Weights of a small transformer language model.
Size: MLP 2688 GELU, vocabulary 8192.
Architecture: no biases in attention or MLP, untied embeddings.
Training: a variant of SOAP for these matrices, 913M tokens, 2331 steps.
Each number is 500 + 25 x the weight over its row's rms, rounded and kept within 0 to 999. Layers, rows and columns count from 0. Numbers have three digits each. The size before them is the row's rms in percent of the matrix's.

# layer 7 MLP up, 2688x448, rms 0.0808, rows 912-1033, columns 168-223
099:513535480503467484461493489524463496465486520493521481500517478523508514477516512459450493511497494482518468451511502505519475511506488458488455484520494533557482506507
098:494503523504501510511519484497523486504553515510484495516518488545531549463481454478470460456482441527532524490497493492500511485456515513487478464475535502512492511486
099:497507535521493521527500511475490490486516508479534434505472506484525547498486480502550481517455500476512489494487507503481530507473479518535515499485486500496516481510
088:516472468466501490463489494506540481480472496454460496489533490486477551506505485492485484538489475486509534480505472478486503531532496472498479462458503478541501485564
096:501530530501501512489477516508453557535508527461475533505492494494529500485488478482499510509509533499462485453462527528477470500482448495497468477473511509469481534529
108:542494535510513474467553457489502467493476526496482508512501520528492502488487489475545502505493499516474514493457471508487518508542509482528537509473505460528486488487
097:486511507490482491500512516491494511550513489492512537474529499489513484532509562501502499489495516526470513532544486519505516506512484502493495483505515506500547564504
102:483471543509444536541506471502490510484547512486517509489501505553499464528476527505516485541509456519475534488507516496473513474520502547512477482494452483471517485506
108:499445452511480493482508488480510491490501502534514503476539512499512534514472467472523500519473490510524523498502503511545479488492516506534494506513502481522509544504
098:529510501508473501476529508500505501522467487479520516473486485457524521543512501488472500483502485469495467499510532489511501524473483456481526482523520495528505507461
104:552502499507505500451506519546560541524476498517489503509493486441488535490493489563514542528507540505454474537504513479486479494483510528499475540534503500490505452537
097:499541529532513551519517468506477503528534489482510483506490470533527487468542482511523519530526482490513527450466519486479513441531523506512519485472479533496480533516
114:527524528505484473499499483481511472512466469518532479491528454460488505507481482523485493498533494554518481474503531513495519508489459508525494501489494509514493534545
104:504476498513501487551535527504505533529498478484509494545501518498497499460458493547515491499490522494491525508525475505518465456485506558517495519528475505517511508511
108:505463468507542547483486504468482451466476499519498495537473513471500460515477537533492516491482463510526515525519502500479481472526491505541496519454482504476485501500
099:461515484503497476474499497527490527510464481505457489467507544520509488559493522442459472498423486534537491541502509500482497504494522525543508496487445516460541511543
108:505488509560468496510500480508523481464481550469494479511507537508501502492497481493487526493505459486512506534504515487537542473517497489466504495481462486460551496487
101:482532518455547506502537512510472479540511507500536525512470473503505499506496463526499529481545480506502493513449490512522526502555447520504494469513490519490487522459
090:531475506520492502499503527484482497502500539481460536500523493476496507511463495471497493487465464511512475486525508462488544463486494529471488534522502464497517504511
100:479478500498522470497504512501476522505456490522446506457475516471540533536511470486477494512496521474557508538500506486490493509532475491511524482485451505482517451511
093:485490486523530478509562551543492508475529512491484469495514513485482488539520453501521510471484470513538532535509451511475458530568506518520500494476506504533482485525
101:494523497503485469485487524497523504519503519542525516539495489492511509439504511497520423471548493477456529510462527470468473512496523453488511512480506484474505480485
095:488536444500495484509540487529480493488510472504497514490455478462507474521508456510495505561467495508513468534487514505527483506524508501519498493532527480491497523489
100:499493503435477478496502503497515507519451507480508479513519481519434503500452462455521510504514527518530513492495546517514500488467530544525492523505481495471467495470
094:492467508492485503504527505471462543493478497490501526540522476506530454491453569492508482472531515501511495506481498552526494478497499477537498512543477491491543465534
111:451471508473508432504491513459482492503445463525477509464481491488506503503497503488530505523488489515509513510478421510511491470502497496519484512505498540543505543478
104:498473502508479490502503514472523470560541544486501485539490471538516465514523447514532507483493470516489510526456541489502485490488501480522494513486496497518514510503
104:530469464457538471541546516512545466519482507495479543513516487511480542456501506501493519503531512484529512479481497456498516475527525497553504519459512481483526508450
099:510509522492502511513527506484464468471468535509536490523475512500471521513540459514518520500535517485471546487484478509506508510451486501461498495480472489507504471566
093:542541504541499481523507471502490522534475501513517486467509527532474509549505507544488456477488518481541505489509498438505476490511517463505527528492516467504469536464
106:493509533475508544511488477514507514502506559509463549502470490511516470506482515473490482523506497526513504525493493530493468500503481502528479518497504457476541464507
097:493499477515535485530488467539471522530506462471546487502511499495521518483487520493520512481528541520517487494505490481498488480493475492515481500484514522509492479457
091:487491480513488493491524493525491499475458511451494516515474469498523523510561562507488459502468495489471532480486485494498527514469502499524488523451519522470508459513
118:497531479509498500492498481474490498509529530447510501520496497489526507563503479510500484508482464472516479501517505496455477492491487488512474504496513501474553484538
109:517528489504463554502470511474492543489511525463487520503452500501514460513482439480539482506523512548472484500517524502533493511487510489473503507460521501533533527531
096:502500497486492470517486518474471429489505503480495480469547522497519477509514509532481522479540500494447561450497484484478512540491506528511530513458517500508478503490
092:514503511489462507521528513492511499539501501444525504497500529454478511511528473480494521499475520476510507487516466507451502511482502514492486486524508524522489523508
098:467501522496455497529486447508465456479492521527489513544501520527472498480511527469520521503511523451507489493508499540462512511458530516527506525507473520467460513494
096:535514540523461498509541497451535519462489538479543522525521518571501484517525523490505546489531472508485536508513495529493543473495521499483505544464513531471475445517
121:506500479504497509463541473562499508521516514470477532524445533477487480526500512517485496536469488494527521520493479510515492463503482448483513495497509490475562523495
092:484515496505482505512484547491517567492465458469507480501469526483506542489486475483498509463506489480464537536476499517517535545496474549521538510516519525491510483540
090:509461488523473465501538518468501549514499503521521543447559486498481489506499478482459478528487502461500527527540488524463510561522495468535523476530519484493515533527
104:526494468502526472503468475490476539493427558502509501494500510539515536529510470543514516522490562466475527515484507545530479483487522551451476552534499503542480535468
102:498495510498495504510555470508436523569528508536509475479511488500561550530485499516484478503527541469490481510482473488534518524486494526491495465510513516445422500488
095:467494535445508501538478483510517538454466548493523499497511513478534523526460503532544515514466551521518484484513511489528527544470525495536556482545503476505498482504
097:528504567430517510538541479523500540497473461520493486495513503536487500506507537507542441479532553474507501512493521528506482497521504469453470483512528466535534520511
095:528504474479474493516481536458496505498530536543525543447452479522549485482477503503541523498509493521535495484527460469503518472556510510531514462490517520466518457527
093:548489492503492507523507465470512475526504452530493517534517497493469496499506509498491466540445466529433537472504477469496508471536487485489486535476489464487506532534
092:507500503504499486458533495471518506468524524504511468503540512501507546511545491517503486489474543420527554510486529521522505500475513512515501498485505510502501514507
100:525488534449503508470519538486477562533462472507493540508536518470503507457474463504485500460488516461542513478519501550492482482510538486499488491534515532504505480487
109:520504573520515500492519518523492527538523489502509448524500513474517505526506470540521468500490490499511507528489556492488517515524484515542491506529515463456486517491
090:541482528494490484510514485545549513490525521527490513482534479534500473515475544551500477523474479496534490530491562491498528470546526477479483509503488441528537490518
093:492531547490501525534502510446527499473516476496511458501487525437519471486457472509500498482501523456516524518506506514497530471514501502491516508531504510486541480530
105:483544494538477560524490493485489545554534541550508455574491487487455479483472546516546492510519498491512506511491506479484514523506478490529524509455500499538512475538
106:528433529504468513485497500448530488487499489494494494501478478514485555505513466509498516532509495531459563486503499503525513502561492451473486505548513491485493509517
100:499461530500523490491490447497490488525510494501521532525538504462469495522510516472482514511478535422523517518502531507477533483465518487516453486442542520481468481477
095:442493535476528513487502518475466568485492497520520502519508511483515510505490497550535533482505515473552503518501494480500475515499505516515493532528479468524540457523
103:502500480490506460457512477475483493482458474494528498497480480497486471505496485496487493479498523526502512510509488526452479498463535507521504477505498497518532524474
100:487489512484492517507478492505514517493505502490496469512492480518443508496503497477438491477462483480501530443490535496544497447477510421555511497480545527488524511490
090:514504514482519518495456525515490504487494517477507478525493531487473498503488501463510496508495500437520505523514470494495496570511520505478486501482471514455529521476
090:481480499468522474502444498516492518478463495507475443506500535493527483488510522497442528525502506501523502491487526467466489490464516520486472538524483482493536489534
098:491488508552442515493520509491461496492526522487491480546506504473495536513554465460487482472513537530485507520518482496473492481487497484459485533530490506529522527546
092:514476488518483472460451490507541481496539525485505520469492470513514559538516524502541500483450518489468550469468543505507487526479477530517461534502528502483499524480
103:472506537505537521475479513476507518496483477501482520499494551543500479503473507511492515503485518508530483514482526481478474493452453504512514479458485573484549467486
097:516503489547502487529475519533504435512543547476492494466470463468507527497469475509532519501497497533506518516557543484468518465541548470499487542536485478507525533498
098:539477547515495427461481527513546494530464473539515481521501483495504520480502481499546506480464492480481501477539482494551508487523493489526512511455534519491498509494
095:467544524506542470432481481514501515542557524484447488525522478500449535499502530519502482513503520549505525524492505526542520499516471478494513497525500500472524505498
108:523507512504540512500503497536522508464463537487452493519508513532487483498470489518507494516505483516526506514462474499489484518507533502475480538487501519490504507498
106:491541499474495497503508529518509515494506526471474523520517518518534525501478495518497503526542494508470499510469480472521476510475500534517525513498447484479515467523
097:542543521493511490570533507465524542509487476492490466559510504493509549517508526489484522528473479482519465494537492503489520512464457477496455508484527538515506476536
098:479497546510486480453520491458493524515517537505468478489471507514438496560480496484493525472461472487526490520523478487514508503472498466528500492510472509469499492502
100:476468464495495523519519539478485512512504509504476499501499482444500483549496489481534522486493532492516430513486468509436521504471476494500494517487484484514470483499
111:555513475583515518493527499500502523496461473455517436525527493498546511535474471485448491507483535453511525503481516492517487494524496501530459525487497522518505537509
099:508477523458533490462501491498478500513525443533458491542547512516511459482493483512525500506505470485521478464522528544540505465522498489461503538546487488530500466521
102:524481538517498479504472529517499504503514504520489497505465515526511523497508452508514489482535457453477520469441458510474503467506492494475520475501495458531503499495
088:475503519469507489488474515487491538522491484473518514505517529542474463530501484519508505525523487494501515506503557490484467457514494507514485504464488502534562495539
097:523530464487528470481525520507518515542525475485491416513506484459520495478512514468459480512516499509528451513522494497506508525505475495549504477477481544523539551478
116:488504491530525475559479461481483460529507515497507472526499487509483488472491498517475544515482526494457478482465525547504461503439475519459499508494490507499518518532
101:450529494503477485507549496547505464492512487501512488466476484486484504465491448461543460478481491534465447521458525460467507478509448518468481538508488508496503523499
103:467511524507496506522500499479501520512461512501476508492543468474550491526472522529530514503514509521497496495468526492492534515517454466521474503489465502475477496534
101:491481540483469494530509487509505452433512494504506456499474520510463485524506499483509509478550497513540510461521533515487537492524501477454506525502503505494522532479
130:503497522480470488487476495476473516510480563497538470506528472496444480468480443476459500520527535464489534533480541491522505489498541437501467475559535534467513539536
099:498468481504479526458473524435538493456562492472523501513494537474541518514493477497527547464527462534467496534503480491488539508470478467490501499518539501490498509524
096:494506491505527480500507501477497501499493494480468453540511481515480513452460506485477500510497478522525474461525472504505493474509532484559501546553474479531512489459
093:481520541478464470539471466518503516498512502524469470490479489523526468560496478467510494474455525516492477516529505489487520541496518519507505499478561492529458518492
081:529494538537525504550496464506520476501505503482482500533493521477447497508492495505522474447489483476444516548495500509471509544509523488487480549533496500505486502526
106:532470497504486532491502532538496474524519481566514519500519492484514473469489476497489491490463487500503498443494483538510546491495462509495499532504515544500517511482
102:468556505548485477472517472477523536446495479472475505545481523519479474488509505480504471453533478485510479527505516506522508526480528501474557479496475502494533536528
104:487502517484453494476489502518536502522503489487501517520486474543509505530537522537468511451493491479529508469469552509470469474525539495474497535482490507488502536484
101:505484510499510536488456481517490498534488504486511493520537501477494567530487509489477465524513520518507539509497526504470508485457506504496466456475540516494544508490
101:529511481517543507547505466517514515485508448485521533448478469486526497501506471517529521446506503518477484529499468541512509518502474456522491487519498530514544492513
104:523497504472458499546522508529522451462487538529466498536470491510507530482430507500534497477468534508472522512523520515497492515498466477477549526556536494526534504523
105:475521492480466508468500464485538501508538502507461482523484458500473485458418516524499513517519520532495530509530480476519467501464492486455480552502516503476532509525
092:535503468532502524451475512512472515496493497510471498500501469514503511500490469495514543512485500569475535520493478528512532506560521515486517467510494482514539510538
098:518501483484514496519520548514502510506496498503495438517534445477485500531538520492525472458483475458489518462489540512499502472517496507508468496470472532549523464487
099:494493515490475489516522498474514529484461487487528508535482542523517533492526494527499539490519513506491477473495494466480523479485472499468516491530500551487497505497
101:478510494468471485485497545496526516486480512479491546498565497455502468516537552462485498495510514500531504467478449496489470519517526454488514516489461500484533555488
091:449504466527495491470508551518488482522473490482514493497506519502518521484529509518490479481520491506479470498468547510502491521523451504436485521526477480473526496533
086:478506497480512501510488477492514519490507539479514499472461502514497474487488488506520517521495518498568455472493490497484474495497515440493549518499536490483469451466
126:465489529520487493477500526449523462496506495532515486514473515495538506471490546518503549545488501532500512488480483477480494457482471529524506498513526506494517478516
111:519466524477489527509501516446491510519509507496494486522488483485491460488495544539471541482524506499529481486495484535497506486531483490516508474511516472499477552511
086:482461503538495470486539522528497540497509488467488513480506499501510507479511498523510486532490473495504520534456499547473505469522501492540474488519489543497514508501
099:536511422543502488465499537526485445475534474485541500504520512495504482476498520512476496527499483494500520494493502529495480511498514450478497528485507474528519519522
104:507490468477515479462490522512484487521518487488468528440460483454476518517490524457502456497478463487545494488457526459473508456425525505519481507503535475507510477479
107:482485501483505474538489498520480466472474476490496484516542543516493542497517554513495504536531470488480559436487506503488494520515521493534511522493547536469502460501
096:498516535523506516510508508510462536499539537499543494506488491474498482496488534544528480535491518489472477518476478484536516493538481454483508486438518497497538523494
096:490522484494509486516525477539513491518488520465430510512493488474518490497460476479475523509494509493533497511491472504491494517500493513507480491430490508456482510532
100:465456446494471524500499543501488536483533493519529534538488522484502507475498510515480467488432483491495484535489548489510475547521516474511497488506520501484526496533
096:465477492470448508448548495485540486571546494520504472532521477454511484543517478456491509494507539509497484522551533513485540472472471493502506502486523489506501496471
098:511482440526505520519476511510502499473455507474475498509470539503532505504504478470537464512519512493487539502487447494456523499457497486521507522536505512495540486507
100:460456484446485522498519513486499512491473528516466504516546500518507491515534509489461453558486448509476513515514504528497487513486485510487520461504520526493505485479
097:482497488524501524469506485531541500537544465548498489523506508528477486487511513511517541516518495540482480533490517466502508492537521512489449505507485474473488468490
096:519508521486497516493498463491525465538496474501491493510524469511512531459472533516483486495499483489459499521451522478495501475496545484524521494496512474481528484470
092:515505511494501549486529484532516496461490501497524445512473473471453525502476500462487468479455507507490508512534491536470498532508471468534524442498538455519496497481
099:476472506503509488439490480449494477461481472514516430487467462484475494472463493526489515537516506519499488503496478482514532505451539492491516446489467497510505519508
089:482509526534501495511503465488493509499459493515510520470515484495446510491482504490474462492533485547516455486457510499523504511450516517512518502501535517488498501500
102:490517514503491485540520511479498533518497508464469517501506506497497519530484503471483512524509482480466492561508466476526474490541501449507491539478523488493492490491
111:494446508481501514511450507506489534509488476477486505481498481545481496551452482521493475490487510442489521509519553524495497522480476514523486471542518489477509506517
094:514509444534462527482512489544520486464509449530454485489527514508474510534468517502512514464538478524504502487553467508531473563551464502498520450457490508522489459498
092:516490454485501504537496479492548520477519502522503465519547462475502401496515497453476511527512537536477510474502520502505506508500525485545504517504546503521498531515
101:486510509468461512537505478495502484502449525497504473495470525514521504521531487509506455554513515500468503517490510515447496529435498524508503516486506489458481470515
105:496489486501491520521504486500485470511504523477496474505524512562511487536534483476503501511518506505527522496504517534485488520503516535483519479530516493546503498493
# layer 7 MLP down (transposed), 2688x448, rms 0.0873, rows 912-1033, columns 168-223
101:507493480547495496502522509495483519515542474470452477474479546510517459444494508501536497508492491510534542492466511485497517497484481478500557477481527544508500504466
090:533492475465504461522494501495493530495523527497472455512467508450468472504454503539531520477489485486480467543506481479548511494508486523553510530520514536479474519490
107:536496496515494472472490501512518505558523533522455552460528498493521510480484501504513500512518434484549484459502501517473512550452500473502520503488509498523529556507
097:511558540515487461478503548507468458509499515530490478510522517492500515493498507486543522490498492516536420514501506558489486562476479512476514496533519531480514528512
092:493485479514473492494550491465526482486468464484488490504467508504501489462537528535530543522500539483489519533489483492556494521512525469509508465527510510559493480509
108:459507487502538501457485548483485496544469464522529535515493496463489502491472470532509487511506522486479518482498519509488516473480533533525467480499506528467527518468
099:507525501497522459535487514550476482430508528514487440499500511544479507501514490476477479513516535485506521480505511546488481502504512531501501501494503505488470505492
100:533526501503539487518519518536484496485462475525513535511535522476498519536536501489532466493518520464515484491511476530560494470527490471482522482451512477499491534489
118:502538484514497482504539520511507507486526519470486503519502516542506510457550502541463447485533537482512527485539495487526448511524506474512488509484522464439517491474
071:491461512474519512536504511484544496455456508489512492523503480511508506510504520551549483479486502552481485497508501489522506486483528540446480519505510471469512482512
106:516450509540496483480462509528487479485529522456479483467500501529511482522497534503465512475491449517541517511488473468472491524533500486510478501532454493529484530496
096:482506567492486469522441478470540484476504522498496495489540547481495503494520510494514535466495478470487514504470485538505524544509528486526440510483510485552481476522
121:510512472528440498483510502549501499481516502479484448502543481522527482525501492556506519531489474477506508446474511501472468466561492540511482503465510462490499495564
097:511532518491505462451469491521515492468487481513495495497475501530512487469533532476479491494507480521508498482445523495471522538509530454468520494459494507502508540504
111:464503548494483522570515518506509461477498516516480523483509491490489476533497472517493512506470513498487461516507523470486471526482479511537478485502503461556472472533
106:501481509489516490498526519479485512536494527521501498540546502511526493494515500504514517499519501533479509486532528475494480538534524472508540516517543505510522506527
114:521520551518525572500530480497520525500522470481472483478511527513488497501525499519503434502493571534541513528522494528466521487480487496496511466487491496504499475522
103:522520474520504507491486487499483462539454484477501517501514496501520474529494545502494468471520506512485474500497488510473504486465517501498495550489535510476529540541
089:514553523499527521512518510502509536524505497479510459498469492531535493464472490509470514485497502528458494507550469469492478499484468490491495484505477497533486518464
108:536499497535495511527433481525504544496530554488543504547481475520487516478428471497485452475526493519511529506537506510487486482474510521498493484485522484519505518519
094:514483536530442431504486430460515511502517473501504520496514466483489502446489483477515539534493511520460490528492502481478522468480535450467488476556498488519497515494
092:502454507524523508487542485486503483488513495496533486483487502504473470543531524533498512539472513513512462490517483521499491516521523503513493519559538498503511496493
097:501508516480473522508520517534513530500503500537518463492535507560500490521492518500511501497489545514480579478532465500484472493451486500484499443523483512521483459477
105:497496466507532485498504513523518500528479522538549528534521500503536530490487493510539545506498509486475505472461495478483541482503507497516555502511508504536490505494
086:491523543500489525473493489555514533513544478499488522490478486523464481481498461516489540514461539510494485472483521500492480525501482544434501472459549499503527508497
108:517530505538485502471507471521521499476513476512535507541520513522485484478472496543456554500530510435451494468497526475465516508506504484489559489538494466452544533538
108:474461475481537503504484494453519494491507496518494508510504514522500535484530508481482516532523507530532509484498461466513551536496563496498492476493493566480526439505
096:507504509527486523471474482528471508524512501518516463459488513507516473522512507562522445483486476508523508522509534476505497539503492480490474497506498523513476489498
099:444498504516494511543480482516510578497488528477479500437485517504478490500514502528509440513512536497496496543484543537502496552509530521511539514500497502506487480549
087:492488461453507494477483545493492509462497500478508523506489487515532508504479521476544540504518516510473433528517493483498539493475483516521516492502479495518512457490
094:532492513503453492505527506493482514509478500500500511519515524529501480479492498548507484479526506516520504515454498495498500489524542483521475498512472539477514537515
100:478556495527457529536479489522493489480514537521479531509483494424501500504524475501484530492513523522459490467486470501507493510530532522488494542488481553473519491522
105:521530483518494492500528528497481500513493517544467489515511496540553499442457463508467467475513519507528525468547511491490498540542496505491470478525518472480475473535
113:484490513450495471492481510477493493525564520523434482478463478504517525508544508505524501525477497501535489518531517512503540484491495505481518529471474518498544480502
112:533501520455503487485474522542522481474497480498538542556465498506484518470484521569497488493521466515509535505498479548471506468507515536507480511488525516484493511518
093:505525536493511515502480488504519521522503517527524523505417481502495538472467488491523509508468481469575459508498513499508487458512537517508471482507465502463513482480
094:487488486520516476470540504526469515475515473498464536540512483471501503507479495492522489531467439509507490495543515501502504478512493500466512491490506485504447471497
099:489503520503524454514525507518531495519496479492500565496481509472486477501546526508478481487458548512470535548528496514526487470503511505470536503483476540494556504480
094:456518518473522499465496503542475468487535473518505499464477479515464528509513521493535509530495510485539448449527522462535505506498492519497508504523545506476518524481
122:532499516462480493531515494541501508504503557496516500506476505518510538501483454511549514491490483525481536530483521514475491509539456503484529493507482523493500492516
095:509496520471500505517503447512476496465549513524517508481504483537453500502552493530494514448520476510508506500483534460495467497509523472497480494545515503487476501483
093:487502470496523525498510521504491511539477511506552525537531484484514591491503522554522498473504548504485473477538545485517508489497555531544463488484528502524471492478
104:541496484484503481519496506511550459498542509500558566457488491531471453541476524507535495495486503491505516489505504496480485489456513460509521494513491484558568449512
103:489516482483534545480466530475488471436482472517488535512506482496494461527499497497519463520435475465472515460502481502498514510544533453481555513513477490489524522514
099:481448549477495475475512560495472505543468511520510479525481505485507522459495496450523457496501500506490494572532517469542537493520471522513474494474478521500527477471
108:489511515509510509509516533515486504543478478510501515484573497500504503510506515463482514523481497523523520495563477531497516522467512507527553476545499529487499529497
093:518494506515515545514517524510525532507502463472511468504542503485487528509537478487429500518505500467461508469507489447478455504458488539533512490522499483493501503513
091:478499529516524523510494481527459543487510479531514521479526477515511500503503483505536544494488510502554507548507517508487491546480512537516457547528506540491501477474
094:502540496474484516490486449542540479543502488425467499490535465509546471475492508489511466500523472519503509500496508534485491466495527498493508554526506489514500525512
109:505540483484497512493483478509537506527520480492486492556521521534513540503530480510488463547542486513457498522504528517496484472508515492492503493444491526507498500489
103:458513510526486484531435454528540552474472489515519525507493501504524494522513531485475497480513487499504475504482468511487490536558520505471507475510525520538493523526
089:503500479516509543504509510462486542499472521489485518493526499514439503483483499502527563473520522523463495469507494525510480504484481484482551492481536508480500548508
096:513456472497496470501496482514505474522484553495491515532433510535479500529520506470535532553486475513505500497449502508511537467491525529491522476517504471466513483481
097:517499514491536435495493481508532496475514499487513523473492522458535507509460505488503514499509506485536540498523537550511477470552516505476503484539481488461475495500
106:492561507515519511492476514542524544490491529509497513520515512485498494521495544494484532463527516464543495512525478493475492530480502509527490515485536514575464489485
091:533488481476473504486476550555490508469521479503498487490457473498474514446507519498525544491497474561476526498482520475503494486531468508467508441501478514526511540530
095:538513485500501595529528517511487450486508471525461503496532500527480518496505517500507473530511480531486535496512523538531513467452520501471512491496506495441488532514
098:449523521455486530571488480495529523488512502512531521491501517490507524540506481475559521493474509473529502518468482479504512500495504522515468510501556533498423507494
104:475507498526463455494524503454493500501468484506446513498493485478518516494513484466506547507531494540493474515491422527491501495563525545554489508505493459492473478521
083:474465494505508487493496483460459500484520499541517493461443505504505527519492533474506521448528465528522491496482526511538488505482510452534537482472537527546470555499
077:532513480480522510505536480473514483499530490460526535514502488514501503511492502485517487439493524450484509515473485511511505482486442487417495465520535515477488539428
096:450478485488481498485538508519552513514473525504442515480501503507493490498476513467520556510497483487498538505507500495519526490503487519533473484491484533476483524508
102:509518503473483526519524531523526484486497522470542516499542502531518499477489537506512489530485489526521527513536526518503540539534509497547513496498498462552519504499
101:523491482452500468472505492508451504502491485481492553472486476454565505486476525496561479492470508509476480481500485505505543510550540540470499512554529476521495513534
100:484460505486523455491531515517469546500485458469554528497488497505459510533478569519492525467468530467510526516446483521524493552509519475490446503460552518508500497500
078:506494507484533505510494476469441467495535485531498491532470506466494481511535511520465536502511523477488455476491532518473531495520468472456518510446484512474477515473
083:476493489489533549546532502505476508462536508476538511523517471481522514525488510512552516493521491496458490514541496472531551449495486500475526503477459484516526482524
104:489523520488507515492490508491524490486496536537522519475485534471480533524509520545482539528474491499483480483516448501498520511553492499489485497496518542501527479533
103:480531526526510536452513472543510503569492488453485480514486536501465564507493539466554502528499509473531515464501529523480478514501556505493491547540521514488492534494
094:492487491490457464479504484548471457496475518507460541490497467486487452521511483521523481499519487528509491550495491525474473525502528511540506495538483446516510534478
102:512517468464502451554589510517527503503477514503512536470457520497532514470532472510533481556554511489508505511469538527463476470533531502481512518478501487538545509471
099:505522491530463487486522491495541520506519527524493472529550492498547524522500489484457534527544508513505503486556473493510446521475523517468517526537456529493504440475
101:456518526478505521521490481497483530488545509537504525469449509516483474461489478469515527513498461516473486516497504473519485509479527481507500494505498542471513493515
090:505559511449517475481514510526498457532479521482532552477490506474451493547524539452506492517499525520471509525481514455495493507464535520553487470478489504491484533498
098:492541488483506531520505484486528491521498503485527488526517485502516490499490530516494518553496502558479496487545579481522510496544493506503474489498522484491513475465
083:499489482459528518518484488528490466484514490524516481524483518512522502468516510498470499466540541517529493496512453528478500520493431506448492509528509510519485522456
093:526542523560519522511478481517490510515501513483516515472535491451492521520469456522518516502531493546486506487450521535512495489510507493484488512505541492514511477478
109:520505510452496511516525490495532518491509493504465496471440512526482513507501489481525507469561509491519492456537492497529526506492508498532520505507507486481501464490
106:521501496473448501473474506484488511492498549506482487491508502521509469528531534527471484511554456466494557474482519483509524534449517461498470503512495472509488487537
103:515489504489507555526472489534498506503503496495510542513498484511451540479532498482502518491521522507537467552517471510528488520496509508488483498502518494466522517529
094:515487511491482491489487529478489488499503503501478496492523473495505498537544486490503472486462506509512525522490513539517502474514473518501541462497499541488517494468
126:503546486512518499538531486517525482455535456531466516491471516488551494518499524501536496496483500547501492482531470506483494512515498554504559523467459457502485469435
089:506532482470526483491501571476428495572460510494481488471540492518475503508498520450482513503502566468544538477506521483488471507535501521511496489546537480488484460482
094:505505518486534491511510489490526564519531478511510522508542543494499537502501493536556518476564524502516512533461455505514510553475454536495487520501500507527465481477
104:512502491535479483478540518444510463498466561484518525469478524503493506481482540461505538483521502473502500517456561501486530512556532526500502519478492487513491549494
079:497518505476495463493479500486522527487486536506537535503502467509517526522513500556543522546519513506515491455515511472530503452484495513478520454469484524508514500486
098:478516528483520477518520501526537507475453532421504523508499465531546468547492514481486469517532498524517541528528513455500511523518466523513520431479515497529493492506
107:548504527491517495526486502505496493494475561500502471485521474489501491523482478528471523489452512543533501519538470516516483526495487506501505516487473543526480467540
101:546503451497508501526491512491471482459492494516458467496539495506494466476443447522542457552472514543514537491508459475514462523519454475501499533515545501490508477484
099:479482496498481458489513471479516488523513494512514527487496520485540471497510493483473500522479490493482472510513472507535528496544516478555502507517449462514467540484
099:495487507492491486446508514489513466484495552509496506525519515486447510507480503467473502552488523496523484509525535480517512520491490515441500499507481497484503519535
113:439500533528476523449541511445519459499495462518463525496505512539505517465523492495484523489497488525494504504474519523500523508490501514513483474515553528472450528479
108:523502490526512478503524473502482467466490533516470528487504502442500495462474471447482469545491494480542500508506481508473517504504495477514499508500520517518525529484
094:447494483501553474522488484475513525468524520459517495498539514500439515493457539485497482506504507459508508454512536479497495488479517480508492521485430479497500529491
105:539492532552491490476511479537545500503486509519475465516476543522443522501460477505468482538509507489489515541474524500470495520501522523448511508493492499480516517525
106:543523481491485533504461489476508489554481522487517461510524509473477515528538497494504519486475501517470494552518487496472486512485464474497488502489466506510516476493
097:503461491521465501495514481500506497534495471510520508548504504529489521504519456507499491511467478487500468470516516505515493507534426487530498521477492494483514486522
097:537504502501510537518508503505520452444524518479538498483430496531497475537490552509541535484457490504473497498510485480541511491507529506518492490499472472525496468495
081:472527538506461491502531509489546482502481512520522507482513501507517512530528490492480489501483475469449534517505540469518518521506494518510452479486448491501543514550
120:486490499545467512478511538470513464509448515501475501501508497475489472495474490516517533472505466497474476480556501504479439483504470486495526501514542481480486479494
109:536499484513549516492496513510488451535513479472511504484514535516489541468534522524512482514493493483489461509466526500506524463486454492488539504521494504521503500505
091:505503496479519520497456451464493471462522539507511488451486465500555511548502484478527503488524519486467495484498499492505477519481537449461493479488536470495494494522
093:466526555481474531522490462500523502513502531494516499475472492519513503501522512486501511505475503489534487474502508480516493510489479491503510485540511505457468515532
106:554513550551515492472519486528476530498479510499490486489533478496506461512485503512532491534518500512467489512496546493464514490483528490514461514491468490471500510488
096:569530523530485522477456508486527518515524511490537520525495490483517519483467511468547514498535489486516487522502537517497531476493482474511500487504475452518469497488
095:505497542520506470473496526480498462521476496473465553488537499515522507525570478444506518478516483491525480514482513476491501510472506501486458525525455492490499477502
101:493468513517495506515508499520444472493493463510511469466496501507508506528511506470522489481509503541464474541506536518554537519520532498530520486511481517498529529472
099:526538505481572439508528415470513488527468493517504453453451512543514467508504522467532507536496516520454479477482479515529514513519487499474504479529506487503481516517
092:554472533547550469472477511527507477455472480499494503517509519475513486507525483478486521520493486432517499508486430518527512529483507501470485464515490511532519470519
100:540519518506507467521512483439509483504498473532511550503522491501486506542490519468460518464487507489558484512544508526515484508494520496493519467436496511517460518542
096:512514522488538516515491478520521535477519487494536515491472477470473495480494466496516515438533546548564524491510540479527512510527542505531453538456520469503518505492
083:514460480444541506538516537485476519466488564478542519471497482480526490537504522528435502509525511462520444507497529523488518464432498467508494460484536487526494528484
107:490539524504501514501498481516521522477512500474503508521558512505500522515479444508495490502549548516477470511512525480524517497513514580477509501503493541508499496515
088:498480484479467444543500473502498507531501482477487536519483506497542482488523528515527492492525509469496480524485504524455484495529524521474501538468500536490517490480
103:522494536494533503501529485529489533513511517499513485495575519512534528525519480467513534517470491513497540548506490445476523484532529520551512499496536481474553472485
097:528500491519494507483467498511530516512518492475497515466545530468544480515497514474537524508490511460490513530502499513508474538516478472500490497507501501518460492537
112:509490464498523479464530510489495537445466522487511508473493473533493512523493510523455519521456511479480535526503491485505498492508510537519480479513465461482492495525
113:502519482490519523515520526478502536521515508511486492504464504498472478481513535483530484475467491505497456479552458507551527520550515516508447506488505501496554516490
091:466494519476545514506493513477518479450541562458510491508483512472467468494477502501527480507471462482548523513475474458464493440491521509517471527491544518499494490468
085:503535517521495505510501509484451431495526516460517548546446529494519556515516477551513501484468455467513474490534532516511487473475504500491529506530457485514474493492
091:492525493547514536497549484504516488509517487512495528508517501514512509477456464495511502459510501513507482521511485485463501483507540536461553480470490556417507477493
099:472517537520556516509463475480517519501482504518456517498506489458482512500510521512473533498459495501496475528515482513470525517482542449514543482478498513493517481474